From a checkpoint of a small transformer trained on Wikipedia.
Training: a variant of SOAP for these matrices, 1107M tokens, 4223 steps.
Each number is 128 + 32 x the weight over its row's rms, rounded and kept within 0 to 255. Layers, rows and columns count from 0. Numbers have three digits each. The size before them is the row's rms in percent of the matrix's.

# o: layer 3 attention output (transposed), 320x320, rms 0.0785, rows 215-255, columns 0-159
# v: layer 3 attention value, 320x320, rms 0.0931, rows 216-255, columns 0-159
# q: layer 3 attention query, 320x320, rms 0.118, rows 256-257, columns 0-159
# k: layer 3 attention key, 320x320, rms 0.113, rows 256-257, columns 0-159
o215 113:052165114062139116127135077115150116130166113113105133108126138171160173133077122116086138133121111109183137161173162177158173146093174131125111064164052163081106119162165046118122143089153133165093096140137107123133130147172077109119140174095155137139137132098095164113101144166109139191109148102171172116185147132083057156154119127108101172109099150169146141188115117135171113078171131110105146160090122159150148080100149083158047139139190140103115161147098087134126149149116106
v216 105:133059132123143148149157088122133137062096153097101161096114112147120160099117108184048143137170183143113107091184090153150109156122118128047060116117091124104144153151147089117146116150121121162098124158108132172168161160172102130063107141147124111077114100086083122134125130144193091081138133124158103136090119150099180090150210151120143136114109152178100141147085111148102104142097191150102129106089152135201105124117145077153147161080152210150131084162144134113151125111088136
o216 106:107164058134077100133197113123161135114130139134062159116146157089137135131082143087107126096121103129127137122134066099140137111101108117103111049136197136139127052192144128147062160166079136115182117187106123088101102076127101118188143144123192167094146135108148098127144124143082109125164099155127162135106146148202139104115082099125027197175168136120163110058095120190145104127077122127149115140148111141122101108134171107159141154128153092130112160131074135187142154119180085
v217 110:195162107188179121096094126106131116117100095137145132139130173164154155147153167196087140111143091160076134098114149104148102148134143146125087089204130178132082132161071145182119143093074148071117152137149115089201137149111093089116105077107150085119166098150168143138130134109177137159222123125106123124122145123143144145144150146137118147170144122166141141120119053111167103066108139124155134115131178155173118187058116163123124121159101163115136120093189150139133092128094126
o217 111:122136138136125095142133112109095164048147133132141169099137087124106145116156143086101121161095156058123150139116120170130170090136135124098142128096129077108136108061133142101043166074216054143146091105145156154095098133128142088090122080129145212126133128157142174129111143117132119136112118122137126125096153168168121142117153111173178129067134115129076083126149095077166143104122141137091134120143110087172158098136106071118082102119176172182117114113155136088141114111151087
v218 105:112122084084133056136105192082152069134107086094135095156188156123149143123161097103129169164145164162120160127131174145090143144145129133079131141102146086143166123087142157137138149158166089136123108079154180189125118073144156137090173114116124115137162049158213122158141106179123082148148156154114135139160122186141163124141148138120155170111065103131122081148134135199129191157107105111136105114116104132155124101092197114156176147123122119170103125082143065104096144145153137
o218 109:172048099129152161097130126148147127143130095108176133127089108180163091109158113163109111141081158084157083140151157128092156140126187117100087151099129167060080130111138144121136093115147157100085121147153162104145125157153160081100134158123148111165117158177084193101165115157151112166157114069156161126066087128133098132119131087122077104171139123148165133153120146123116062168105159084184099070130169140159085172127090139086151128156111104129083129109144129138131064151183127
v219 112:057212088154083181168112140165125120119137159107120107135121075137165069144081174175126180132133117141180149154161147137120124172145126144158094128108164159103206119089092172091100061129136160111120126155209098056128059093137155043097133138121081146138106128114171102111106177070173081157087061089152125170065111080057190131133126077165187120083151167093133073123161189123145183100151142135109131105159205157143138093124130158154168131129146146121150090111130090110109139157113095
o219 116:140037146099137107104146110117134152174127061142102108155121122130106141079152081118171111119117146107103197152111123109176160164111133118124166144110111169161087150192151128149128082118156082133146141108119096178180134137116111079147148113090148123133081120138160218111166123148122117106131158208117133095112132149156112083137148154083103142086150077102128132094058097100074106120139166172090083113096111143123138118177079162078135130101159139139160114147096138105140107122158150
v220 105:116144120115142033124137092128112141136151108115130139148144169105199152159108105122211095150170057105107109184145144115120104121092095057176108071090116134131171092133099063079115136135140153169088129160093075118131178183179131139155150138146156099202101116145128105086148125129154178092168130133133151153090178111140215138151135079099138134150129096188111108096116110086140135120106125077148140173112149120066063103151118132115151176148126163080096129152101128138136148116068118
o220 111:162107134107055180147077157167122078122123137082142143139085078132095140135155149167053178147150155119159164144100154147158142096141091185024129093146155117078154153147134197114133117111169092073166122155119104118159109156111070118155112085150133168134160123124098086139159141109142093134107103157144057084191156067093049141143109130142151085107135128109114122162122100138111177096172071117125131125155088140153161115173107159092139071118128175143121143127140110152139165043173120
v221 108:050133078111117112128125142079145110101119103133121109129079180155096080130121194139158130150141109129101123085093140078162113110144138089143182163145147095087059156172102120098129218183142134136097161207060132140195167116132079137123186133057114128138163144131070095105065102127163141085159104115087130077150185138122158168078151088113166124168105165145140166116066142167135138172182127154158077076133142095140146171120111074079156154172091111141111143136159114133080107151197164
o221 108:149136109121113140120119091144166151154118135147090155095132151142123125079104076110110161165149147107118100180107143135152079115147102137082116137107109140087143133095134104174149170112103097095159147097152167161116124167103067153172166140145079214111179129091078132103177142117103147211104161098173188178141103135115138073164128104128126145036112125171136096155164178104087143098130095148182140137156144119160150091115160112109113122123161097118097144204091094111110126082156175
v222 112:053130186157134125150128139076173135134090154124115133162152148143136130178081070111123100070079163120108187133158134121108176092120112131171127132108099111127109161145147082094184080094119117105111149118118100139144167102113133108087146125102137119066102124087223080170158133137131178127129075181126095116117186138146199133150174115111132159154122111149140138118173181140101156080145126165090133157056125094124089132061116142157116088164091108140158131174120139066051101151145212
o222 113:139127171156159129097115103103139134165171129202118125116174109155091165106142166158071151169190139113175203173147117122131116135113139084124129176176137141116116142117154191145099166092159124187143120166148123127209085127134153074071096128095149158088162160101082083078201093149153109090093067129075124183122074106156063162093118127153138150126153155109098165160185157140162137196127121118153107083114132151142128112123082065136163096166114146121098142100145158165129085123188051
v223 106:153092093137162100098101128142139124105139151180133153160159148119099164111124216127131119168106144111123158120144092139119142113133122113135171128090068134145144088090110134170152068099140151121159098139138190159093126148158167107147182147057106106101109139120078158116193101129110200123097152170157138113119164151134117133094128125089106033121164091107144154156180163108202161129205154086129145147122146148146115099113102145124146105157172178152100175148090111140108149102116106
o223 109:085062193170135158198119162100117145152117103118103149121091108121143087163086138133116124095091158113097140118216106146150125103146166127154130132192117169131147112101118071126112191173120124149158143101122110067155157168163112171104121095083119119147110129199081016151097141146167041146147140133122108158123158132138150121102144146122135170066121168233171109093132093134140076135082087125100104153126182153130053117105121168055161160146109100100105085140122098101132074097097135
v224 111:119129117104106162095169120130127156122129173120126167114196123133097128073128110109080072117140069116128165160105130104179133065097058099153147128129102174151120157131097095175132169150179115118104101077137176155081078132140087114154113129128072189162126118136108167106070138102127071071179048114066118154085072119126110165154107110058120129123177142160132143104135130119156157113127095086151129181112137148144107186136097121121099072132089124095126188130086094190150158107111161
o224 117:144123080195126112124105083173135077134201089093105175156170179118106152131100087136174133149207163086130146097142099082105102194112112200098117138115144147086166159103157176052111063091165082139119184140143139102095105106128119115193149127111096100100140080100123076174123127117177106149114159172158109092127148160132106161131169112126146139152164114154147105063108092091062063183138109086134165116119132167153162171107122175108115121149188150127193117083121109114152123106097101
v225 106:134092108105155090137148150123157116117146095073247087145170167154109109152134112126082174079158080103136125100100171185142112067105072088148154144106148164122153110116174107119124163098094115106141124146181109132159107133130077206157143083120158121128110108126141089116132133153169145139083119067146103125128183135137120128192156062201181178205202091141129160117115126113178130106144091192083123126145129180089158165149115122105113140091132181150166117110115109059102114150089144
o225 110:135077077153161102112121113204116153144199100180048125136139083114118146133130161123121134169132118120117132148124173102146147067151159154158106075118140086067149160140128123130148109082103153135126142110133151201182146121133148098120110165093085154158183146106110096093068131133139132111137181102153085126107134120134161117140149163061135149101060166177160133150102158143109162146097147193143111132140135112062150155168159128169155122126150148124112134125150153131150049117189162
v226 106:153152129138134166193142134181177171087115181118071092135180112126158187138106157152138120127141159140191185130138086171110130116203188167120163129184086135163141137145195154078165116124116075087155117079189153144100119085043193121193088129134087105149061093168113128159138079134103134113117160155079090111131135143100216140125154138122127090154082065151150117107112096114131144165147163103124098124133157117112105127117105112070103112137131131173134093134090163128117116133109080
o226 109:092125131121109139099091129064188132141176085128163124149134100128143088134087145106147112143108079136088015134123131126131177193117076120064133113104106098155115108105072093150117117118134142138125102079118126119091117181167103133071108177098116116108136106110076137123103133113116118086167110167141133139133153105122127027091100074064155110117121105141161144152175123084109079110163147074133140034130069137160121183097135142102192140166082129106134126077103164156091127083146067
v227 109:091122144068149070096107170146091157131103084156100113155069118062116163167087058119151122169103121133108106140114126152153152121087152127108133136140143114078091065092150121137148073133091142084114151123121059191106100115121144169204172161086159129137110119157125156184061147082135073240111118125115091144088128103137074069091108129149136085085145115164140118177125150136044105127094151164164120126143168116170087086105151167154153099115140135083105171125153109095108105143095054
o227 111:156117085131097131168128105153145126089175107117152127126180143154170088081088223155163095085099143149181146124147181116131145136137130086095121185142136122116209190103113153100124159169144146062190168098131156082137133184120164116059142143124146161154169157141163101109137122108134180112184121113138120117111070158100170124090136128172141098151102153109127076090113129143109173097111162127087146111186117161089133110154106103166142190059189076146098115120107103168146104121113148
v228 111:121085073113103114115133096059097144087165085077094092078126124169124144085153165122133158147123125144138133147117138131126127084103088137120118220166144160129118054107143145098171094060091132171080118099101120105097074089171099190191141126134215146142138165090069144177155113142151104171101172125129157160155095058097092128109095128063180142117094135124129166078098143158081132102101153113161134157072087155104138094146106190131115153142100079142078127152186092196155190143128173
o228 115:121123146123151146155171159189114091186086130124161106089170090126107138111037100120122130080163114167185145095090168106125150153131117085081104128093165126125100104131193122157085149147079116131133116131135129126122151074092119145127125106075125145129114092170106116166147153116135152151196172189130137097098151174083207129067176118211114091121165120159117090203174088142116152119180158081124172096208127123113132160127180112142100134100097127104133129156143171088158071158172066
v229 103:103117155123158163110126115172163104184142065169122146144160107124104167160104078143123163124102149127150151104137123086135117107142152100140139120174144152151119104129123136116128099146026144175056153127118093222122185145136176109128081090162168116123076156123129133108115143087087141141107187111155167169108100152114130127130136109139103129107106086138157124161039144159134080082123146169120136114120152173125136089093102094120165157072129148165160155075151083061159121145166163
o229 111:110141105096163064125169151113145123142131189127141092085113125151113131115111155078159108165171154184130113154138146214093103071086160123090111143120129167106181114161157149126117126155072054109172117070144107123166108139116110142091186131112144151098099126081123158068197111117170109114093089098103105175145107184141084152117164136097152111081130187150118075154118151154117098110074145184161167110165208073103108176140103128110080205058088146090140124138151154156114124151119101
v230 105:142149160144107116103159058162042140120120076123161130213135162100151157142117144170128155164085144048140151154131089133149157068101099121163088163095112155155132123104080130071157135102091157123169106177166090121114095080091182079079088128104144135177144064095100149081114126147104097073104113134150070131078177139139084112107116175115080080178132142163098096109141156149083193121105125116138176163147125127141166159169156147106131096087122102097151127111160134098147165057183102
o230 113:110165176117101110089133147140154118116118112157153115053126129176162114075102112146130101149145196089097111175136089106108152159122142137119154083146118116150064170093123087079124094090148200124108179089116131119196105131170090150157129147123078055101146166157155164132151136115136113142124184098079127222192126156150134123135167127157136148134093139143104137106189181173209116163209185136159175145136090118137147123106089150117142190185149084153206134122098073190112121117128182
v231 116:107121113198091158144108149118211136115164121172127164153096105118101147125117119209117211145136106150093157078142104089056127114210156108098176139111143120152123095173132132165083116119159189125070079093113120115130097088060108177159116152132212124065149132165151085168107115155142076117097079087103080105149099152081119126137201125124130107086100109122062135145089128101074089180114130123133183106149130116156080108116152157151105091145124160123178119140133114145079096129176101
o231 111:175165143136122131137143097120086138158119183088133092132133105087086114067110144060126132131082149094146161126126117091119178144082074162050054142153112116113173110104095134115113095068090112115159088100130092122080155142147120084142101098108155097170160176167127167121127080153094184104030213095126153133182153053170181095127141074144112099164133141159135128151114141114150111199112099151120049092092102087124143090187160087131119196151138105163103142167106159124187171123139114
v232 102:147152144139160137129093112124122071102130131144161136121111124195083165164087139147180159136131121086125120207102172110142167138098148121104128120089132082081154145166099141206133152125138161117062156141104138158126104121144147105175161064101092128146134121101190134152109154152137167026094167156075183101177133177154162105161100086123119134216156102132177142098120148147131080143127156176108121129137060094074135116103086133123155142134109148156165152107091087117069135167110143
o232 111:131102155156156124122105156120143147139164137103127172120168095179105090131102091130072194088113149059096115075114112071105069077109173156151106202177152130099171110132082106085131176134084100063177129126127151108146133144102144105107154124131188156143098142144142104163139180116090108107142145092120135190012121063068140107099125112117194187107152141154133078155123143165099154083110067065118198101122189174135150162133136157169184123169114125159125079162135166163094156089177165
v233 104:154103150111139104105125095122121140120137145098142049096066137160094138150143184077070143098165021112143155118145183116187123116142108137099165137115088118162107104156081145170147160179170154130071145136145115180125155115107125046110127088136088080122110166194145160164117167119119141145123158104146099194110153134116156086200206093144182135146130117097089141168156076167095139128152150166159140156095140100159133124122125070112138125106078160133117140167019124118184150176126129
o233 107:154144131140106148134125171171144157073117142132190151108129157127165116084049179135124133158068093111164100123137094094155178096084128095138137097134152132101119097150143164136113053078112093141141114122104121100118073110214129150162118114153131084145167141093115052129148094098152130107163111105094146088104198148161109136110106114094075158149088151082183111205093105106181160112077086123147096160136118125129134122110106141147100133130142113145130201170195150152091133107205190
v234 105:176134159178087107092125165102136116164179044118176140117090142132137146124143116105106108146128069103100122105064184160088133060185066152129117165191069163189168133084139163171061118104128105175074138172099118155187176112090120144119155070150142136097099126173176125112158089183076151084076130154101130109182105176118104051112165113118100174148121157100126125049117131138150091126073175110134117167104135157120143173139103173105145144160127101124123103136081133127105135142141079
o234 115:107158096085138099115093148104092147170105161122100141150160165102152149158101145159116116117168088093097132096103139129106121130120152136159119116158128126057120121094135132099124081154130150115153073082125101056091088140121186084122047165127152101128146175135137164123149140118164140062147166153155120098058147127161162195111063100129121099160079183163129123169200135120205143106113156140179134090203082118100117125094161087147104036120161188142123129131118118135149156076163147
v235 107:209137131125103115144184208164114157187153147134182132104119095122169153097190133064109124196086119125145115160134146106131098092093203163152135109156156094103158094120170148108110120145144118114146125098176160100071101092204132134075117154140160081116110204120111117147118117102147110144090077097110071142137115074100148119130116139107148084182155127083134090151118141147150119173145154150162123101073123118129087139124131115153135138119133117131120129117057127077147121110116127
o235 107:174079183111187088159114103118087138063099090127180126107117088157179136095092117158199075036174081110171133116112148103128097141176082169138161155077115153135133108106119147121135102160180143119117165118074126140030114135080187085147101080120145118131136132118149122180159111150112189116136120065154119128114127092177130118106130161136112148082121115146124125145172094104159122136099091120124128151174002069068125109146093111094157103067184085112144121150218080121101125143178124
v236 115:189075157163199107139124077120139102118114125112171120179123123180099107175138114119081082185151149163172108130144193137113065127159090132073167157097133092168107153067113142092118130200099137086134155098132150087115194147159139139151136106099119138105145081153102170137115105159110185077185165141145119105092184101121102143176083107163139193142107119081149148109099171079122097122151158114178141095184193129168115151103064161130107131159068081126155080148165115145148159116087108
o236 114:131082087150086141146128181130200109140158137190115175122127095102133139151103202112114172086080173057120112140095149130072096085111173091185097170165121101157139109107133086166167114150151080179092164156105090109157121168087111135112174089107132154131144089128106112139204152139176183114137090070170166124097135139130189155127173166102110112142171147125169107162172119106129081137176149090109182138059108144076139065173139071123083112139129115079076139062139111117150136110147162
v237 105:151123086132112142156149100124075104170183123129152161135121187077135107109157125093103108111194108133098057103091129105135156141094114143170138121113095152102094124125109092112123061136167072154114123096154114134157116125152093120116148049177146133167139103154167160207105156056163163166162191113138135097188123129133125151165108140133070125103147230091097106114085138138081065085112078137134107133110142181092139145127136067159123117122126158158075110116143115108140112117119108
o237 111:107182104129140068092186114123137148078134147077114151189096106115091114110134096122127163152091147142162194168126165091180070124169104106134118103129114092136168143134126126147122071147122117070136121113103093142114122169149105170138077163127167116167080070107164119078152103126120103141092118096110117198073101139162123137131177139158147124077127096105096093104124150142193089128181137065057150085230119103141087121136107136138109129130189120095134107160190132123041096164151141
v238 108:141143120133125131112140180134136116160129099125148133110110163103142143114078096124067106110146166134178106108109123115114140173149093103104166128153154115119108140093154073174104147100183149131143152153110121186121126106140106123154226036118122136149123173173118134116146108163139139096091136135119165120198101112147158127045114126191131100085146090180105129126188067169148078163110090084071134124055107127098076128137129106126132181116110132120105135068129127123117138122118138
o238 114:111117042097124137149116081137114134101107143127128053154165156142212146098113095211121125054145127096100142122173135149108115080115116152122146108142055127118151062133085063169115131174149152121048106138194130156088092123140174120174077167128108123136121132138100155139128106107097128103154145110071093079071067160075060097167098105053135102135144148086110120163126141121142095118102117152110154103087209135109116105162167155074078143126106142144082124112146105128119160112111107
v239 107:173175094192108115144142119062083182125104112119097134172102092228179169155126154115155112114150120121128148178088132121066118082132164128136083164122164112142166134163099147076153171112124120148140142142130126176127095192142082100156167160128109133131099107125127148174210082101109117107116187134130111119148142193081150098148143125123158134106091162031071107128107157094127079159128146104082096064147172121171112129127080151136117133115125138115139117115156099121135131162118085
o239 113:170151061142110063111121120097105074146112150120112193105130146139142151119113147165165189170121125089164152116074188151114135164158147081122220122122132169101127126094113137154187062158139151161130125182167096152114187138111082166089099045112161160154173119110120118112139195147177175085191126052126113162083120118117110201104153127148107147125126127157115133082134095206191234149145082121122093153121106174123079207136077121091109105115145100165101184101112067073203167087159124
v240 106:097074134108085106112131203055137142164119149195122160152121072161120121053155154142169184120110141157160133085142129120091091216103128141100116161143166091132177123088099165060112095159148138145137115133151148178120137102161122128193206064110216107162137155133128103079116124159098166149110101097096153137138148147112125069119139111147119126148126120090143131092171118040110075115144151081110145111124115164179083109110171128161109095099176089116142056079122103134082097085175114
o240 108:171067091128132123098106159146223121124160112173108078172185151190122170191121107121137098093123106130099169210118149157130184126161173147176154122107099113180125106159168154165150123150167066084104155144107101044169116097132159079148107101117135133155166114098137142136110191111093096149146124180182156069140157102174112161120181185161108132162123132127135133114113209164158119129135105124121167109163090120128104126131131159115126147110066139125074181160120117123142115160126113
v241 103:160146067144118155120142179126108127148117150155131171169138122150111104154099126140055129131149166192122100138109148141107140123076128138150114103125147145162103106159121150096084218175140156175121111120119166128125092128100176100114094148140147138137056147141150104122183133162125079160121114081162117145145125109082183155126084107138181155149125146126116128138103106102144145147117191124107183156100192146128091201065140171103132190167155135108118129176114126082134158108148125
o241 106:142117121109127095136129140119161152100115152143172131103118173071118117106158079120155141092063159087178123156137101144099090095151118097162144162108141136079174156147133110108106126084100096117110183142102141128172128141158120108099115148141110123116164142194162126121091150111128129046126183218128154095123132172149129050138124076118149111161112085127104182125028116210153117088181096103197117119135089122145141109123121117123115088180163142148077142138088131123148126096155123
v242 108:121049134119101094135132123115059103178112060146113109104130175140135136153190181123114108099113102134097108178156148173162130104130183195136102112132124109140117153176115158126123177133072137086149161041176084130101163105179087141175093145103187182160136146138119103143171071179090069054092154087097148123151111120105103170144155129124105109181099160236099134125113072171081111090099098121153159140117113132150138105111120098170125077185151078093105082108108135056138100164098134
o242 111:126190192164114096130130108117149093129113118197112135108062146127126144169066186109122127136122118114172143040113061141126106102085094164110139069123151071161150127152111153121111156114141132109128189126132157172107130130111084151115127109135112091108036098100038113137125153145101146094118118096163164112112113100155101141130130135063112107130165118099111083088126152150115145131160152161199109170081092182087164135173150082231152159115169150113136125104123154091120129170115150
v243 110:160151120205183089095077111168118100202104126155144108129147184127156121141155174120055085090167125122128116142157165123153089102110055102125106129108152124142163090182092179096123147175128097080072109126152138156145154144153134074116084184156111143140127151062169109198088075146124092116155141224085110166077208117148098169130138082139158164093124154111156129116149165140093142133163155132147144094124059109105134073176140143126170119094149170107123159119147125108102106110156176
o243 115:081125166082087133179131132100162097088151144143100094060122126171104120063190126145177163131099137105132095145089076135065116188134164122147062107168140132081117129139143099122152110224128204107181108181182176084152175107117162179132110055137128106047132090119080165151184133164099142155099065132180110093129116155171142086130194197088090142193131175132099125171147096160153156133063142091147096137140100114126153151098154181137105108178093143105174209138155108135150136082106121
v244 102:129125132203175120192089124091150130116125113111114142195155154155126142115123200114086116155100155153124109099077152163087095134150116069163094157071178094084119162083120132144082081080135090086121173169157132080151131149115104104162109133151130125143072119118117051101118174115094134136134105099186100126103128109159136172145109165049082108101121109183137150097098159147151149161155064160146089118105155175098154130123069145115166122138096126099107136112140122098199130151110108
o244 109:101113149160140178100162115089127151110088175108108106103125162146181120123092192143089167135134145129102061169108099119099102134159067143080103131130129103183152134097065103126155138135082112154136106132137152083084131153104104082146127133106121140086091098091090217170126114125112104100148090058177073183105153174085080100104138152131109106107185125105201110162150085144126153100150093091189178127134148127140118074064132186156080137150113132126111059078176165130141097127111145
v245 109:104125158051072102099198102121152197170145124095172099154107156095110134141133143134108109067098087123181163106155108159103091143128165109110109105122172151143132134167095103146117156082137137144092081201111076074165117101119060041109151130036120108143125088060161152137155090151125110224065124168115132131155141137131190127134107146027181114123121160120120113135125139147119171133064133126066137091118180113103103129130059158149131130095110147143056110088104143139118142103135097
o245 112:107128127096099168162133116144105099172127155124106117055121105135140153126157186124155157157128155132126163123109162149145093091127159143149108107116067134114132173114133139068102108111162113148092135144126158122056159156116163116145155125136132133112097093139116110186102226126111153147152114136143040094080074119106085127116137125120133116161102084122180138125117086157161139109108095192179097130162106144179125085119132120093141148057145118120167155197108148159221082131192159
v246 101:122128067149133146148135168125178060101110080114166164157121121102184126072122176147142025154118104181147143111154133082101143083135209134165155115140124188140154171061100093154060152052144123116067114116090067083126106108118148173039193152110094106085155122061147164146168117150176102157146116084129092174102126096138164110115140167113177118114126127138167129093195099102144095171150107125113168113101137130116164113091171100170208161137102146145136134122067111055104122133128083
o246 112:145123141096159080100121161095138122158151180111110085096077173118108145130107143129119180155125103126142128129113130127145050101109070168141143100089124117139058088164109083089168108126182100140187116141134155112092158184185156147146094144165135122150135113115156159164102181112098131144074189169110120135080147163192069073204098154080102146159093123146107137171111041146078100122149161117148123132111151109105084155115115151128190103090099136139151067075137134148157085148164118
v247 103:139118106144177153141128081136126045126187125180180116143098155152171125165132175171068113166139098105108057106076114177107123143095137100086070111139171107094172160129091175174150087109145120153118104124163116102155141155143124066157112094119100107106136104126114142164092148071149044122074059131139124125110134148119094123098095149154163150102126164107172118113169094132091123101118158161132128135140129207141128096191170124087093108161117186120136203127075112135097140090142115
o247 112:079176129198068109128156130251153221175107116060105114148147105120151147156154137123146136123119126151104140155117113129179121116113161150126153096193075146132107094124141118106176141104113122141185119096125145171104176110110110131117124123128100128132104132132088095090108082159155145142149166104099125143089117130160167200114117143081114133131081131124096148117105219139172114125146116135109101120120088063147072173142098119151132146108078105130178117098178131132130081150124112
v248 107:122151150189084119200135123168110122113122049120101147124101192210081140132147110101170127129138090118054134075124171121167089095126129140139083133151181130128163122093117118100105148131130079191151141116149114111156124128171121142117155108128097143090134109100101153145176105098142164139118089167123168135104092075124187182123114111095081065130124084104152146140163114118166141119118131069160112147129079094076125112112064140111086131097096161184110110095176092116084130146087159
o248 109:116177068107132123088136135106157108171093145108133175117120125098121107114176093143094138097150119166144144136141164124152132147121164156122201128137168124173077135132154142127072129066117083144126142152167113115107151148142162144128136187184195172130153165098079104135139144070131148133177148181124068131110125115147112086149127128179132161157164078191175127106126128120102118112161079083161117103157233130096131102106148156187078134098124018121110179066149166145184107111177117
v249 108:090098126175125118136096113158124123119160134137132181168159150102143168112087134111139184084123086109153149150067172159137135108108094125113081181161091159146097107130111145197137176110123112200228120157157114107122122139109164130151119094142162084132116132113104086172117137138148092184112113156153149167130152117094126115168163110184113132159115147181183104155094142134055114104111110169167110136096144117132119097105099172143127136199080113120137141068130138120041155094182127
o249 114:142101084179188146135109119100107121149195131135138170070149192118124178123132174168174130089109142147105131160105104175120147142156109122183099120147180139085155129181131236060091150139107172102117119083081128145110101092100169086082121128109085125188102139100095124100153105157138117175175130163154097136181128129120067153151110137061128136108143130109078130143122071109150134128092151161091182082126109144115129122119145100115079169125118138068100157158122154159075100134160191
v250 106:182105138078110132115119146152064136133141179167123123103123123129152143120149108184083158150139090114136129151127139113102102164127166179111101115130110119144123099142061137156101226176136136156120087104142085138107115033088153140157116089155129158110178142118168121151132101142121108123111145116110143139108132104123127161108104102085140120086119114135105125096144119150066116076199098138103114192142082133082075091106155090092089131161101166129115127181099141121085133098143113
o250 111:154125151137132059104126134126088119123157101163114132174096161092145150078118155130118111088137151139147090132122066063129155128141056092124129142226179166208156117087155124145139112130123177094097147133064112141156165163209126150083100167120142184170141135187140114104142157137092179083134142132117168131091130090153130133145147089147114099161130099129184099149101134078080172164138083121153170139129160153154177165159076141153145146128128150122115114183147112169202202165101133
v251 107:148085119177141097188136051083140068073118098088117173121157177092114069111128042108137122188066176168081062153128160134122090134186112120151144084136145162125106085104137178119077121185093138075129086157070121157089111132081105113104142057115156139125105124160135098117170149126149133213077116137118122116145202131150150096144161072141123208124089146117074157135165138076080162117089110138128122135170152134099183115127126119132112106124122173139109113103104114144163177098109106
o251 110:130108061109067114120158182107159119135201092150137089140066128090145113028112161142114099125133107203150145194115147084109085115104127129071088125116133167131176144157132098120129172182091055157139155094156157092138087165117137116088101105096106060119120164145133181185101130055154161117103067096137172143141131057171119154120114070105124125078155117083126126172072115157174104137109171136145132154133135056133121054135156128167152106115116144097164176119117153096086115127113149
v252 102:084165135095069107131104098131132111161118104192209187105199142121172132120169126158118115103115125165155144115138129169167153122126112127139148089122096091095081137096139137113114111168084087135101183120119113115128082087110103128109153114070145123118125140125134138135193121083213118147175085148153130147094143143134168122152188117131124108076120151199154130070129059073098083144127131157132114115125087159179124173175069180086148173152144086069141117076104135109134134090169139
o252 108:185103086107115125143160133098139183131194162097147118090142097143166163133153096105111169090165126121146114146104121105111133130156176096101125193062070126158167182154109108113173140076077174141136061104159149129137105143198177102148153134112124077177148134168145120141146098104097097121169124126114169108107144173144122143083099147095119182140153134123102161110091151124190128167157152148167149233164153139090145183128141134164150123123141202121073097209167151113166149095147131
v253 111:100158087158109166090132191149150164181127220128129160125113134189140115175130116140170145128123104151114129117108155117156064147115187082115156127147053143115106088153096119173096186101096158136144040160159168164121175118103106133147130099188104140092143107123142116154098123088131145124062082124048114132144165122139172136099120093124135121136190136148163140078080105050091156132113165130138139145081076175115126115152168116156108138158129142117164131173140100123181139093117113
o253 115:152171108096161101098100177123101134165165151142073113158154189135103108094184118087140171128175170128142075083160109161172152149148124117150093160086118168156111146143127164147182135135196067072136093114109144125084056097142107193139122145156148153121167159147100146129142117150117115138144102116132095106143124114166115144112084205148121151119141174167183099113131115169147121146190208067066184138142126129191099094114126078128096092175121151136179099125149113146074131101158109
v254 110:115121121100117086192103172103122126140110144126156112106138151172110181059139139059089143120152097102129106123099169121126131086124116108173040086138160110090125112078105126178081111150149085133114102108124142116100093126165133203123084120180118141114139144089132211167120166144117137139119149111155124079140161133117159135153112146084148189153080088094117122109140120065110111140088230130115123101122121136122121168156083175112119093148104121148191163137167167090135126175127079
o254 117:155107089133132184155126180163136083170113136043131123082075143040143145113102128150153107117109175133147121150097086107106044162162113137083079117111109113131098107191089142149136116161135168123139148094051162123097183127134118084119118149080126137118134103128132136088133176109152128116133109107135130144150125140129142166114168148133151111137151149115138152115115225092173077185052110118121102094097103146139165166098172137182096144081169098171158092158105137184094168161165099
v255 106:128103113065148082154088161143113171133138161064072155149103146106111131128173134077099115093161123115150175100107095116102097100125116137141133146174095128181168123091145175167165077081107130080088182125150073075169147155190110123107111130090104100130087137072115161062129125113131160136109118105094215174164109094097109128157099080182112129132096183083142137111068123103112123138018139099137159157129150134133109230156176055119167169093110147134102165128064131111130071087167090
o255 108:108140189142076114054112166148173114148158128103157122162168161163115117116136125169147167173152156168096157151150105107154137126125136111152106183106122088147088156156153113085191146144081078126136075108112174135091190107122098093154108157122138144161164084152113152174036141115122162170144166153093094077132190171117148142130138138146120159122107155123158148114129128177099138109141108150150112140140035088089175088109125166105145110153133172098155115169113119100083137155083114
q256 099:129170154082111122098100106091131152102109152129166131100153142138148109122165133098137105179147102097123087149130132109071133096159109151155130148041093115159136155126102169104105186103100118135084100098164111120140122052084122095134174167129132200105149106115128199127080147162142104100141057058129171126115115109133128153110199130190037157127137154158103134172160135110092065154127099167128109089139183153161118147137076103091113114135202081181132180157132156057095132084116219
k256 103:164124150134176142151156147096125121101105117114150109120135152122173124132125109079152143149102078104099134139139104143183152166113144183138147110076136110149114125118185150151098152198127164120114101139098127068101137164143169107083145163163106157160130101087172175107123162165187144157114134111146139136215104148156116149091081103150180085101084132202122177157085119114104160128108087164106161102110096163155117118156120198100122080096145154139145160108109184111130060122147154
q257 107:134134118114110098090134136216079111142101185150171111068131132153061173099095159143147159129132128149132160133131110172136128119134074174151123062151092138060172119167080207158107127149127062082129147151099075118149125156155139119106106127136106142129111074217096127178144090187149067112116102121110107164054122159133076161079148123050139126112172109169074130082113132140126179155164144201077142140128110120142159118120126104131071110164154126137133141133182130132110123174094097
k257 102:124138183141108117151152111188102155126125134124146088135160107134080106116083127068106140187113114139113131140137100144140155176162169118135184103159116071134155149167117140171151118202157129121149125119120117143141127138139100175109120114102156089109115064154083102149141181172030127116112090108140115089159183059116148200118116148093104177079112168090114178157174096045123101100186169129145120177121084130136173112058083113136126100176070113111189163127159109102112114099130121